Part of a small language model's weights: MLP 704 SwiGLU.
Each number is 500 + 25 x the weight over its row's rms, rounded and kept within 0 to 999. Layers, rows and columns count from 0. Numbers have three digits each. The size before them is the row's rms in percent of the matrix's.

# layer 8 attention output, 256x256, rms 0.116, rows 134-242, columns 0-127
085:556501490539518491477489461523498545482483494457498492479465493469510516513500501553562501494504540518452495494481497526502446491474515488492536493503495523530467476477458528461484505498526516477492463536465536485509532489516473493535509520484481497492490522516494551518523508490506499551513486454503469482552485489526495495513533522485495535461524512490495544533494530485529513451477
109:496487516487470513485476512489513502513526476496487475491555520505481476496488456518507490509477551483506506474535529491556504494515506543526499507472483465511503504539537471479462504550450470492487546517492506525492496479501508485517522476531510516501492505483487508479539456498482523497484519485486508496539526506479488504511470441442494475503460463453503467468476479505493465560524
108:493501507507504498495536488517522534474500525481516513530531500485493508480512508518513510475486505494507475505513479481489476498497530533477512508526450476445466470488512533525480496514516447489498446522472514504452518537476486520514513480512469457519501538477491533485501470527496541511492492492484477478556502534524504515472457530520515497540461499538463509486552473509472486516509
094:481505490460510549483497513486497453475511528511460497445487501543502514514467529499467529501576453503432480504447516462515479519483460520498465467498487520497505522532512524535535504501505484499505480510491481536526451474538473484510487544479479497497463448481496511481482559479547490531462505533481488499490516514511502479510498505514488531495523535517475483515494472452523504496470
099:486479520487513515494496509499525526515492499499499510493496508499448564474462523466495495501455479515513502538462510494505502503472503518506523510513514441490482454525534494512454512493517537480485492475482471525484516528495540503477489507464460525513473484508484494523502498487501498522520541486472460489476495456482507496519499467463474466511529437485544520437519508529498503440504
097:513538501512528520516498461456483516510473514516489526511502441516484533476555522518456497519506516508505523499505498474503541501491499523521488558514505467459506486523506519503475513456498524491476518476496481493492476535505478517469481536493545480467504502510532493425479506515509508455486444502526543530465481530435509512535461468513489496497520544462528508522493558507466500486524
109:503467482507534484492517489518502489458505532489522527490469478545518508506538515469504471506513470459502519513506494446477478499521517494466482473484542531476463525526441526513510501480507471487497480488481535476468491507501498505520498512507450498494463512492514524509501502493536452462513470497439457490497510467468539491537493520522498480497499520519485466529478502504454463491520
091:516556487462475501504456487523482547522503453481488472526526531512507483500484512460494487509492452516494465527518516516512503496490515483503467486478482512507516504503507480470474533493430497523458488505481506511518494452503507505475510500513512536533495507472497508490584461533520509460484505499542452491499498503456543478503525488521467453504501511523535521521501509471497477469530
098:517487499483527499513525533480475494459510520482495454457491526516533522510505486534553504453530521527499477514509490521471485534495542493436488466496480557481513486489510523508487482552483512525519485455494523497497478504480509519508514557474527509458475492512545531471473451455494519509458463487508468515505515525485476473496525501523550518508525499544456476482507466470487468496505
094:522513530520469494505490528496570509512486524474444515525504537480496515586524477511498491520438483561484520529487486544511470477499516537480484502497516494500507474506495520507504495477455504511450499515490502522463508486483529498496482503526491478523515492512498432483497478558496473553513470475518497457536477475531507477499490536529496507455479497534550508493494492506487513508499
102:474484516501480530517542508505500478505489480522498473474487485509481514513541440454500506532508477445518465526488495521451484474497525535528497484495485483524481471492521517566493505493526518529537504479532477506486516547464505458509501508495490559482499502552482485490556538497486462494470568550476509436506502439517485478486500475542517527482512444456481496447433506522461543494550
101:503515493548494501454505507483515439509464521495505519510463504475527534525489532475464505544491456478519486453489473464543508494536462517496508512499522494508473469497480544455526505461513497461499495465520502506522504475504491489500482547502518484504485548468502517474481530510476494531567483498483462486509497481486568472521519504490498545512505531486528521499504505515482479503536
105:487448482513469497491512500471502489447516518493531505489492471520497490495481543499467463506527480540516521537494503495504528497528473500511511500467525500463487518504489500502492495491540510510560566432549481531467501537483521493543525530482487459487509472506553478511442489563488541477492522538482466471479476486469512485526526500507495518522479536531513536527494541534466481475486
086:501511484538492498487495502503553492509465496532523510497496521518519494496501509488481514497484451493505495476501534481510512484524525503484470528488465458478485532542471530470488548492502497503506520516503516507542540525518557477478493479523518462490466512512515503509548552504437516464553533519496500504445492521531465503495480503488500506523478527476501488512501475523514524498509
100:537506460451496496456510522498493520477522482484498515501463487553497534477536465500492539506514476539516537502499485536507480524483489475488479510518505533506496509512474506533505474515504517485496533505512512539467486507516498483518487457486484507511535458503475454475566515531497519500480465519474555483518478476516438501542463496497492474507482504479488455538467499484497530514442
097:535464500510496500493503527480470521467490497506485446481501559514494493525501510537492513518491482504519463473506477516472529465520504485489507493497480497457472463514518462475476483457535504493466482474508437493487510454515496549469536492522489561490484508469498496520498454473480484506475507486494454489511510497522504524479505503501510530524489494481540487471528514452476571463488
096:501510514488497458497465493516522462513503446541515523513538506485489489473535465516486450470486493460494459498494499474480506529495513523540499506490545524522480502473502475529522515456506473497436526504514508476508498482468511478485515509498494507456535493497449514451532507472517509509476515512490508508494506506569475530491466488501504528459470499512520528472535477514464488500492
096:537512486520528516524491493476502528498517528479526503531498487501489490536501485483526465491508477530484523520496484498496528486499463490544518453453486514524518509502494545502485525461466481506499475477527539511469511499502522487451511512503472450468513460494531512476510490490493484493497478468497479487491499502505498527497501458458504516477513500521515447472491468495471543508479
099:489549534506477521515514512498504492503513447532540492501489485461482440530548502485484478491479515471498520515569490494521523491497474523509498510479534480511451479484494512509495484510521469499469518481495516536466483534448529492492507459474514516488508515500474501434515506512499502469504528519491473450466454506498497515488477479488495520496457507489497473502527493519460481499524
103:517543524485517554524497511451551519519476519536523553508455489461556501485510479494496458474499474502503522485489525482503455520484489473517518517510485490531499536492495490498545524513471512487506504479506526533493522553465491504445528479523501469479496493484504490475527483493496512521505489480585505490471474506517481527498529475484519529517503495477500517509452521487479502526511
100:529539465515490471507485512477487483494462473477487486542434506539491551503495488520498481485472497478473521473445507473512507488529507475486517534521461538471491493502540511475505535504468501532476512479475496502499476433501487521503493527517492448555448482518463465509489476481516502533526462528485510536497509478481510526462489512519487473527523547494512467511512503487507496523516
081:494544476487517464530498509524521494443515503466518465475482472537471498504494453469547476483498494480496473504495451498481503479513496488496516472497490468490493489488512515497508472525483536491514498490483516508545524449486471510484497482502500519542560506483483512507521482455442515492524503498460474524506547487463473498508495488466469568492510474494494493484489519478536544487504
099:460476524484479487482477484513515515459528528456458421488477475536531511521488491492485532528543511516525494538492476501510502493529490515479515506512517535482512513495490511482486439524514505476516537519482506552517529513468518464425495507564558524501469472502529471501530525519464482511527480468510436488520503482472519470526525508521499549512523443517474520484474466502542492481520
099:474520511546508485525495472533474498509511535514508466492507514505516538536502500492526504546496523480507494533523447475482542520531509468493524438529482519499498482460494480488515493500449518525476482505476475483498461509514504485540501485492520504481482440507457502513519528494479447519479468499486470498539519506529551466438527514483540495454523458525491463489488500468497456533487
106:490516500462490526520487474487502496497461529522515519488519527500522473502530458477513504503547488519488495486502503529475511508476515495539504527516492458523484487501482497508485505472493505553458501468481457519469494542513452453465486479483450534497456482520445483463491460479493489472487484560547533542520498510517481501470502470481504447520524502487470504511509577526518515477547
100:497423506522527533487510487495493508553533468476488509500555535460466497510528460432523481476491495471517535488535469514510524452514496474522501508517463471485484473514482460466494493490504509549541517452497460546484479545479496490526472511511486465486476488514483492491496547497439503535488498482485510495515442498511553442521501517475499490507522480495509446510560491487488492521533
112:497447493496538480532474528532476495520527525481510497489497498494525493501524521483536535475485523479534482500501501526527506489511515473494490452470455457489510482509485505522493518498498503506528507491449511482505494493484470501529488488495559542489501534500544512496509521457470528535481508528501490451550498465516503502472526496554547533523523488492481508489526477509475516523489
101:488499509485485504491473497418478511507501483504485512491564503471483521480495519511485496494448531516502505538478522547538506492510538458540516478485478520516495516509524478455457465493515454514455508471519510533514538523541516489448510449553480498448515510486525531476503496547482524509474525465494467480490517463500473509538468476470490472511484522530521526462502494486504441470505
097:528529497541492520486474548475475524479540533531476516528481460527503495499464500483466468512510488452514507476500532485503534496538505504482540481511508482469505513466540537464540510509484493492499513482549497504524515498473506478462498483560533466546488491519536420502526489528489456499516466474479513513431470564488540498495489509543529542489481532536477503473493470472459494465481
093:518496510535503495464521514530514521488515491510483519501509504482509492514483490503452497517509467462535515509483506539465512461519452503530514519498519515486509510482451453474500480485517502449526531473482515527489521510479452493521512484506498541488447507492544478513488484528496502505490480519504526511456519542545501503533489458540496488471500546455542475511485514475553523494512
108:514498485513527519472511510483493495508474448495517482518463494478522555490528456508509496489463505476517508438521477528509477523495492487472501504476501491477496483501536481503450517486518493523495490472473475517488513499539505541505506518469512520490514519516513485456536508494498555520524516550493550487505460463545464504484495535530490522514529559501480508455537470536466546514505
091:496471488500480502459496528465534506515518546453469493488475539487502487515526506531530537480497501495520490483544513522498516495492521516453527499491494508496514469528486483508545479470520542490568491492501473503481478512492476482484476538501510560493551500497527519474484521535488504512480501480510467461478467511515523538518498491479501512497502491487503477532505511463505494554496
092:505462536489491471492525479507490508513542501518487467483526479536479489524505512504529512494505514514467542487518533494481483487521488508479501488491536523466553492528481470473487492519499492487511458503479522531498475488475494486508537520493483508460509459501509484481508541540463497517473494509498470511451482510502483483562506472445517529489514569480484488504489495531512452486489
095:482501544512496475522490561488472489499453486498491534500471504506494506529491462520491499488532510453511489535456519460483509454486484515522511479491526514580466511515479525521532487507535520481474500541490497487515478499489482510514509501513501489508484471504497493477550480536511534468494562475530487554538528555478542518538518498472481522436496483510460490513489480471493494522469
104:513471501513505455500510502488518517476504524506472515493545495515497474509461512483513504476504486489546512507521493525475526482479502457515535512493526506539510550520455523538497490526480525487527466487498488515482480515508481519470487524511425513463455457463538487512482475468526504450505530449506555475531518504496464508482523525430471525475490496448492494512453455505494499492511
097:520520468489509493512521472486464498539492496530492505469481527543492494520497460555472476495503507497466502511544525520517462514488488505491521517511507538507506531494470537481503493513528465511466542522538540515557559471536465473499506485531496479543562517493487468485502493507499466547491437506475495508478497535547491503525485508492485519489447493521449501487489520566488482486507
100:554506482507504541549457490497497496543494501500482529490553500462507492478497481477486504439523490492454490473449506519502524482495485477523486518471473492481527477492518489521533514469508450476507517464487472460543492532487516444480484507496542504503512517484503517533476491519493472542576503502509518515467517483521542520494515462484479507496484492469486516453488516482491456493533
115:459513475487544530505518495483495495450535459488501512507498482479461472522521430530504528487455508496516505489514516528480496512461502475498499477512516561471544510538497468478485468524519486492456487518477502519524491500505510494484515472492444498502479508512520510516498548486474495505496482493475498482507495499476460470521537500520528464485485528492517492502472521490571511489490
103:493486522477467514527509494473462518482519482504485421485485508537471442514495467501507510515517516532483543477492514496522496476516489465486555505545474493490500490459495436484506459512489507520507516530485502523496511474534504514477494513488527484499487459517519550507522544476493514512489497531491464520513503516469572489527514518474471429492535480504541508485500508459524525463464
090:499502485517462506526478504528524448510486509502517524475513519506462496508530514500503502510532504523500516505499552479497465503491494483496507503456498479484494545497540512521491545490530441471505523517511523476487527491573499493542529471539499551486537518523533528469478545561521450503517497543509578520493513487503516476531492489510517505530508515501486480508438527511462520494462
096:510496492533481474509545491496490485493460532503494487509501520504519513530484475503483492490519529499486489487497539498463523505471544503467516519541482500544506468519536540505515510522479475496558488540486463458501478454515484466556508503477503436501522516537495533497491499509542540492446479510518476494514534520505472511515478532524525491483457482513537491508482516499498531533483
100:504517519480488521504506519514506487499491488496497483479446506456492510514501512504526472493465470511497512501472475512526528528526495486532485522494482474505493492493515486453492517451490497514514443483495524473494441552530523478511495534506513493511496520486458531463432479512522464514503512530524528519508484448541489461493504524504510534544543504504586486474465479499521467466502
099:521488542525517491529503501525508505485522553498475529511459429485451521507497517469531482470485475485488473512479510491472480512505521499520489532558471542533514504529510516505530524521477499555541510446526459482504511473516537485503496510453473491493519490518545530521474463465514496518488479527521491510524482499478522470453481469491464468522460484480482464484473480519439514513526
095:485537493480524522466525493529516515519494506521526539486501468528521475468520536510501522526476509496483465510514508460446478494486532489487482528484508461525503525503478479530499505510492462450468418540439487507497519462498445481483445488481482493483472443480529490499502510510501495482491475503468482484543510473499516485557487501531502488490478519475513460499510449515519461475505
095:507527525520466502454514523531477475530543484495501493466504458517476513481504519485523503511463511480446507545482510476534511514489488540482463524506508491492519449479529512524511521465522516525500495502460510540513468487501494480487505521502496466493494506541504509491472547434514487532484492541496490536496534505530441467540491485520483502449470476477502520462465471514548525497494
104:506472482528524501462491498482509481417485486494493485469550469535509504472479505503470507486513514536512526541495504497456493536486508471459479484517548495484560519516498478490487491508476503484498511517486512569536470503499444521513514516507506484541491461502438474512477563511486517491504509478484469508473511529565499489522494531497506481486507473537502500482520493510475476487530
113:528464503511498563490494516515492470484471516552530455512471489473558492506493527480524488487538503490492503468485468534501498477479467470533509496505456474500514462501531521488499519456530521475545469481510524496500487521510508541488478529502476485476538511461513504493501498515549470498457538506553522540491484451541494530474493492505472512539523539521536480494503476469480543451520
096:510475545492478513480491492473474513535506448494553499520521525495514470525479481491523549520501521519524482491494472531470513509524443505519517505506513474523518520443494442468505480492493547507515490489505537494484477539481522492504475472533489525443477528490514555493503547504475485498512531474495505497500475501495484512522451483488496441507493492521535502481513470478501441463450
100:531487487520501479504465479505509498504487514534529492502525514499475493526500492508515495551497513538483455480499514525507508501510487514478516483472500551513507501493523497513509495491494534487476523493500518512546518481524524547532474503485554516521519502544454536456501484490470521495523490532530490540462479514500597466530501522512483473512501458532522499484517522534475539527473
095:510513498528483477533501549537503499479489484520489531496533507509510540524481515514502509491465516512522507528507483480499530489507506520468509511553499537499485514455501470527512435502496493461457511480523491508482516486520510485464495471513487462507485515502493501487478458548491501498481534460538509546502495528531490491487505503475461493538471520492495503530537510543510504541495
101:513529486516448492486525506532533484489509515504523499534489497484510477504509502464494518494480486547519472486556476450470470503508517499468523470460493496525492471479505505511480506506531502511486463491516506494511495479519510483512479482516495520533510474477456497552479515497520498474533490495500540516484503496518512468502513486511530491495477450447519529481448514537476494530473
100:485497492461483475488479509480525489540466547543530538525527518494440469522492528463499505530535509499521454482484523464466491489493458514486493546505501503552516522517520543476549500450521494517447488502512471463470504518475509511527468448513512460460506482471517505458498534494522460471426494509468456514499517532510459497511498536497502519509461515489477506526509468506542485474475
100:498494496507497490516532521494480500478513492516434481514510475506480527477545549463531478496455474472496524548425515498458510483469542510495552476511433494490516518524465499510504482478518490540501487538489508529457505486521500505515476488505543526508526497456529514516506505519538507498472511479483496539506499505480496494506460497503507491491521505477492476523469454489494475546528
098:496494513524499503504508520490539479506501466489492493511502530496489513555535457484539496494525511480540515488537499491478504519475506503521514457524450517487476498488492512513436508483536501504531526434503536493435483540438539496475553475492451526523519492512534473500479489477498491439510558517453499484490512475541512473487474502472492494485502556537498489494503510537476486515467
098:513535488501527526538519514542527455522510475554508507501488502487490495495448485456544496529523519512493537497499487499519474468472505476495508556498540463533497526495499491518475502428494502510481493504496511508496487528492480510474508489541518471503515527515499564526524533514488525487533474503464504498503455511528472465492513502447527449523514469464481492477491514488501467495517
093:490498534482503523552499469486452530503447490545488515506479538503548465534502515522494487492526482484476507503492504466514528483477492544537507510529480466550468484488492505534505508468476474517482495509469535486501523454487547527500530456532541508513500493533507545487459426487510509495425499485506492500483528448500514479509496499526511486499538478482504523496512515486512495534509
096:489526505468516448525539470450495484491497491488511485487505548511497509514497510519497540530518516490512523501534511500479514460501442530485502482462467502506491469467462480482461504520473487550532507538464526508482538449530502445503513514502502539526542490510477479479514507491523525484502507505509468512464448438470513486494502512494490506506503472494496516494506515493503546505474
100:521496502508498479480526514447509528513491549499491544482513529486549473503540509477497551450517504506515499547517458498530525486493497510479523478520505495503507471485494505501516477493487469499501573510467539517463499478499486485521488474485476483452490515498545539472531504482453496472480513484530454526507514533520501470484513530490520464493461525444535488524473493501509504521493
106:493509502507470510541492531495509500519471492505494544526499487513516494487535544469480503504465520535530493505493497539488521501508439523507479495479518470517496465493505507478504462514493510529463496482505457495507457481503517488494510491500497533481521495483518486510489513539482508531481474509524486503451470491500501476508493521502470489480491510473540525546457521498510509466493
097:515513464522514475521501528486501478487509506528463490447507479488519514519532526474517496482498501501525481514479515506492507484515531525511493502469494492491513500530504462476537462473497473498497533519534473502501486488504486499526512502546522521495508516496484516512475457477443487455525463498547524508495494527525523478475491495481546495516496547553448420494530521517522500508507
101:460516504479441493497506488479530478453525484500523478484458474502507503486526489515546523496476485503527509474535492495505520474503508477510532505499489518483575510542505489483490495498506527513550523476512471472506496519515485485546512489443477492482541485483521485481477490513492526470558559491497502488499519519521533488501506491489501542522466524481486468532502501494500477513478
094:484524545527481561498512541482510465520487504473454500434523508477526516483497507513518516478524540482517501511481548511511549514506501520506496481493506494500466499498524484500497493464485510540531526526519505447466487530497502473492513533533517478466490509514554493465493537512516502502476536537509474484455460506556519493505473486494545541530513502530530493516476497508470527520452
101:505503474523488504475486469494486522545510447486518488524524501517469508467488516448489506493528550475477513466501480448503535468504478491552502492504523505478502466496527430486446502493490460495501468507440475524521505464521471478536508503489490488508488475518515518501507513537495518561496462547462495539479514494491503483505514458499502488507504493511550497502537510578486495496551
095:519501511504516544501492494503566519503487506443557498479523517469514526552500472512484498492539533512498530467468536490473483477527500452523493487522477461497459469496508516503510526472473532471511475479502490498518490517494515511522535508496498523474460468493528508445510478472512568512446498526515481532471494513529511482536485461526473533512540531503543507472488482465490499517480
101:480455504489479511493507500512540496503478481490496484494480488499474488505551523521517520450520487493503508471496490516485490515486508516523482511481481433483499476497494517497436496467499498524532491522496548478483548520516514488499531536486502514463492492492509479464497488498523487477498519500493516530503489464489548500485505469497539520509507529499552524507464509569519467457494
102:480530574486513529506487514480519517503495475512518487445489530463536525498495482484493506495481507502513526534490488523486483502533458580478518494521460492481510465497470487529518515490476519541508455516503459538459518484502548496433460484517490501539537492518473486516543504484516519487531530515502491463536492509507527499516495555478490450531515485509497502472546516480464527526487
090:556546473507486498521515512517503530482516496494437505543485499506563464487459484526481533444466504540503498494493465467498495501492463464521498533489517547460468475491484488462497492516503486470465516488519455578472485480496475483477488524478501450506466503464456476539450474517530546497516522548503492519533513489483500533528514488485455493478489470543534509533519490498515515499528
107:497540518480510483509477510537462458490487491516542487483512527541477497535512512447516481525498520493503455533500470481477493460525482502497495533469517517509520472502503486527496507464518500501504452501470468518525513535516522504501464453478464478512467499515498563491543537463449484511477522521530495530485515485488526489505513488529507473488495509459523510494459501541504509482546
112:526513503508500445542503487506485524526474501518496499487515460495477488482558550474531503492510491471516483507475486517535513501530496493525510531490500501494522538460523462501505512491525498494496533516527511465481516504563500494525528546485496563497514482527510529462462543463542480495468471506475509531512497466550521469552461527513523447461493547469500547440457470462484499449476
099:504487546525517500505506481499502531495517511538497506507472534466495549483520516518500467513498451495541520486526461470462534493526504503507504535513488504520502493513519505465481489498460495465473486530499539470506520531509503505504487469525481446504448555493475501487487471485521499510548487485539503478521522551463452522499482520519507465507457457494524452468528551547518501511523
099:527508485490536487460526471535496503504477480547471502466516506487517517440529490515520411515480487476509486499505490516505489509468498491450484499520455468502438534487558502517524491486497496497533505516515514496516507518510522488499558483488477560540507505536463515540511515477553515517540505511455534523497500509539479492471480494521488476531514492492496519432514483463516497485541
103:478475484534473496498490506493532510461525460506431524460489475548517488465507528513516496475497483500507470561496492459543516487522455458514489509488485462481514508527506509488463474503524509497515532481548521523510500534497512482510477533514490543514497491488492520483443526491479512490474473485477499417536513500524517462544512458502486509517506501516468501507514484467493482464487
094:456487500471491491470476526487496514517500466537477491493528549507470475521496492450487485510521480468527486519541495505450531501472516499496447511495524501495494520478487510519451514523505457522505531493538503556465501517507510491544500496506468504491460509516554465497544523507517473483467511515471483494481512521535530473505488469511532502531460521483523505526477525527477524543517
094:512558498540528479491516526491473496509479536526532492513502497493496488495506499472508484501513502520513453459474534530472496476543541485532492545469519480543485518506523458476529492481451462507482474490490508521485484501533499504502490486490495506510481508509470492496484495508524460523560480479516507493494507491513495500466501477545494489523467526493434477441543533505482509521447
108:481493533527503470475480457503501528499504507506520485504491505497506511481503483504468499513462475498533507515554456508521521451517491497507518470489549512492487483496472510474459499511514503519525526470468499489527531436492513538536472511473521498473521524501511522525511454585485450520496479525460528523516482507513510474516480494519524534466490511499468509507483516535493511476475
099:518499441515470531479510489463509519499515480476528515537503499504528507455513491495479554467501529490500509512505471428479520488467503514493501490527486496474515502510474545527475505512516457507463470511501503561499505494510459530461492496542512452514496503469475508467513533522483500489479480528495502472507502491539515511517498547491453479521457517501464518552468464439444483454517
100:541461495499553482521499522503517503480466534488512545490486480494525470480502527448497490519533562529515515512543492480488475495469537474497494472504527491489518495511510498471481500494489534522564480513467513516514447491508516455491499479461481478460469468486528496450508520456468476510522509498502477512457487512515561518492515509498514501500461544479524478500475518515500507537506
100:472517482479545484526502489525538534479476493469531492523515511506474476494490466499546459485511455491510512491525502487494469526521540496545497525518491518507491474477489490509545531484474502508467508477494467473531476470515438502455483487481483481496450463484490455472504528499542535528506553516521546496526503446531506497516545479491479490539503463491493495493521468503497529495539
107:492515497457497550494501491467548468498538501507503514526488518499501533527535498512498467483485490495483498505492489533508466504515526507530483503507470522503485489479479482476540557452461555474472495513503508491481522521488483500544526534489499450510523506528488468448466470520538512519494486552503505511473474485512470482486480515526529534490491484514488499459488472476493521502540
101:504466541506481488508537499468525495519521490522483512468500514512471542497514478502509523504505492455517528467549525513518518492496509490498468516517518492462517470507484488492510465516508477516505472515529520518499525512493493477465525507466517512530458488488510489455525503492525496497519517488550497453497478493537451490499528480470500498491483475481582499519528550558515511480508
107:504448539522486514508446473516466474519498504483504469508529497476516537554509489479499495532559535498519509509498482527495540507498484472533524492507495515511492528517444477499485474499496491500468494497488530494502485518452509477522509499491531487466502529500447466440484468514496499480486496487525513499505489486494495529529501485475504473474468574537450458513520484518507500519470
104:513477479503490466498465502471506472473539506498524538508510505519512539477466473475497496514568526535496450488510522472492518496481560503525486473475501510500478522512502483507525519465497459494485474492528506513541562491493482527493499526516517502474504494481451527483510545548493514478539529496477477488526492516529505511498505509492494494504490468485499516475473526502469485464496
101:455514512534526502483458515502495511494560482502519486506513470520520477491488514454462558525515509473491525490543484497528537505495508540505530496502532492504517487500502457499498462504541542489494520505514509465507477488546501505501474461490504583525518480494467464527513478499517471533469506445497550465519512480502504558507490470476497495503465533532480476476489480491551455515447
097:513532493513486491512504532525481507554508487455454486498505546475495499487477500453540511519469482515543508483536481552502492505508495503492472514459509488483482529482472463538462484499505489474482500537580500469430469519484521499492507512502484465525490523528531519472506511560511471447540478473496528490563430509503497469519521522551523480523519500489507479495509482520455532558494
095:476508494523540475494486463506501459526520501527520496510514492497530497507511488469509492517529515513507518526520495473516504559529508502540492492486499512514523504473520481509512478508520548507535476522497537463488543501499521470494465485488491509470510484524551456463534541524477464519545491490480522492512489477520503525505522475494498521516499502460503490517502442477504495555502
102:447471511515519490507515514522522484526550484459462502487540475517489507476508492502468475493512506522506508456494472523477484534498507494511512451501477537444496519467501492489515500499470475523518469550511490485503479487514454457537524531521479494505497514465465457514504536524507510501483459519500556512513490521474503498510484493547518449476458485533450481494479501526490493575553
086:485510505518537540493547484529527532484513474539518513508497501480473478527509462484467536526506532512509524455516555475473495461499526515520499467483519483485536459520508545511472473537507509501523479550486473500475551468482506507503492441510471556494524472532506478539503536503500479476475489512486506525468470529475486464493469541488495488506550531483488464501524483499510510531466
096:484507537471527506514523523504511518455523492536488498463466507497497521529535468496474548507502515477502549551509533480505487500494483525505532474498535526502509514437442507496481500490468523501470486541538484477519498511492513534482504480522499501505466487494486533484517548497478509537511491502456451553480458512516512519503480501521522493514495453485497490494462501535514539542466
089:524469489521480515467476507449493502501493485504514511480515492521467485495518555511499480496527501506464477437467478501496474495476512510474508477537492498550527551494460502509536556446516546476543489493532485464524561501471472535510514495433487447527502475483472441507502485491480511490477506484499452498504458496528517530514462517483522483480501529499472482549506483483477533490492
104:507497471511497505513529502520522478516454499510526493468532512488482515524544463493532528507494513493490517494489490477494511517505479434552511500507529491494498482524498507494522511431505454493538516517491499522496487473554416446523529517474499499512496482525511493490504551501509516499474534512530512521512500475525476446543534497449473459473500533491501471511477503533539527513512
099:490483494512474496506486492508505482487541501510490515525459487502556549537494501520501496481530520490492482513459489487522507516526515486526472524506489487525508521462502515530490525501484540534492421492501559504501522520495525563514509502541486475497514486506489453482516504565501491508520485484455478533519522504513454539471531493472534501484541509486501533472477480490465500493503
111:504467513488496502488550497530480523466530450485507509517512497516476462496513481552503516518449495504493487503497469502501475505508487469477484513462532514492514502539497490460511472495489554507522492534471517487494499483456472509507502497484493490494512537538461477498487476512506500535485498540471513475533496480506525471487517536511417497481506495511503467536527523492462476489481
105:541496465497496512500537458495490463520511517503507489512539493523512474430485513491507523451507505540494488536535500459529503507456509486500504487495548485531468514505471519524504545489483505488534497500490489487553485475531450515532493509460529544482495467477506593538522555487486485501491516505488505504511521511571477483531546512532532482542511493477506469508522494491486466516474
113:470503525536458535522470501532487528511533512553457497503505471506523494518502499517491507515483529493513473487479470491514540489500506486480513502484473567523512483519496460511471460504504495485531475506504514471521483465491538504478473447498467513534472482483499497514507491486486481428521485425523528516510488548449506512477540509508496504508459501486511478499474477520498519467485
106:490505475483510459512489525478520466487501517515507530487535521547489513494530490454575461510509494520484501489485526479529482521468488532498509509495507476513490473510517511528512500510494512493471533437501486466493452510456518461518492517454499469485468476514494518517491519413497481534491527457496499495508493561481504547522475510480512501483503499453461522534483448465516501539497
101:485520498520468459451472534543486498486495488474509505503531525514510490475526550479508547495472462471548478496552501501493478480515536517517508529512541508526522497497481549518501486492515526538434554446518497490483452508519537525519495449515477462485477482509487510513471509488501492555500511509514498484490486493491526474466488484532506466441452536477510504513468467448496500475504
100:497497531494452524554506474518508468505471499539472506477544585506494497511506485474568514525517530483511495508536540514460489513502493491498507484513495487521532491473491480489516509530492480522530487516496489458499542499514550506460489488457546527495486463484463494510548509491504500511472525531526463498497497503531524474511492482461477486516479500457529506508494495500473502496516
107:516500497498479532473510495498494498486540467518537487512506514485494470527452488479493519515507486494463523515486443516464537474483467506535465491538511490492530473486540508484428484541527512479508514490500455548499522493502527528447504467509514462500502490508528480489546543486464539501501512539509542534479513546565483511485521497517520495495539537433540487486485428529533510510508
103:513470568505527489489495495537526518474541482455481488496484515544463497512516479544484459516457492501517505466524515491519523504523516531499483456529492517480506514499500453506480498496494507472511496506502475476511477513508519536505490522521465508456443540524508461503509480504514461526513493481462534533498524473488514510525494491513515497586485478490491501491516485548518508558512
094:525491508533532537524527519509486520500525482500490475517503455523475478504479496517452447528462509463522509475505507501483514506500501486549519475478515470507507455517455499478511531576458498515521474509538459510561451484533497483514504568524495459483483517508495444533515463511548479479485515522499494482494496545479469510503475466468518529501500539478461479484516523485461477506482
101:492464505494433509494529511511517489468526494458496490479506536517443503510535452550511498548426502518496523511537460566484529508482476495508493484498465522503516497474502509461474449544519477474481513506472487512488483535440506502474521532489524480509471484519450510475510499499504519547474482492519537506543518564464480510500510449485534518482519490474472526461487500483529502519499
102:479492475489485524506459512486523522456502493503497489468539507513508478502516463462498505504527523515531492482511491498513460503493470494487530507477498493494509461422473465495523518462497519527475514490529473490527526532521557532463509482523507531469550516521509472454565533490508469522523463480520462483490510535523543483543487529454485494524487533490505547495477484454443458494504
105:496504504515475465498493495503478481469513482461466531487510487483507497515508480502491520492521471477505513503479527490515496515498483471473509443508511502480514503541480474499501459440532521521503517447481492501507446526533523525476527461449477505485501444430508493534496517500491510535525530461497502529456510475501482448473514505503507497480510508523450471468498529525482480488495
106:475545444511515501474511479510534518477495418512511507519484510496533519486510468527528481514492497475539550480496496510523498497523544542511511490475515520462524479495470484478507472513484494543476529494558518489519494475485553523545520520559503472525510499482552523531515469474473532497502534497463509502488453482519468549513488519544495500490487522525534471484526491535511464540491
097:516491484506474554489500496482531503531483500500548490489481485498508490481483522506505510541442453512467520498552526498512476507470534511476502545556524496483494517514469471516494479476517503484520523510458531491495472528494506505518486527439515496529509510495527483518532515481517496519495432502556469517488507473448490510525467499487459452484510524469509513531455493506514500481516
102:483520508517531499561469538524496474474523515540431497506495444489507462481505555451529485447478449481537512504478511502509464494488521511518529506492538497512527498513496520493507498486499477485518508507472480455491543456488579518514429462531511507483531521503527541490539472471505480464526512533496521489498511471505490553496490508517494476503504457497508501528520546514502494513489
097:502552516464487488500505513457525468514461520519496518510487532553507515558470527472487536462514464506503487511452508478506541486542497456475512489490477544512524492466502540539511499512471524550498480478514475529511499481545543524516435467507530485465536479447476511528492531518487537518493542554541483537459496498464538487496512523474487464509507524508503535473472504499516504517480
101:473482494514515494536528526528509548507492517487466501503470491491502523570461444493500496488483532483466506511516482500476530472476497505545557474529500519513494502547481473521470455520557537513521466486505531498482508477446511529489512522497519511514477495467536485489486465497498491440497531513487496466541497495501510500529503504482481504500488509532496538493529488507491472463485
097:480493505470517505536531525477534494511469519481467511508534480489499529484479513522515535474471475516513522509445504518552484513476484465517474560477519525483448526541490534547494509485513469534421486507466452522480509474452448507468525497493473517540523515481455491465511480532527478479498521508518463470497477472500480511497488537515473512466482496526472520487538534546494516512530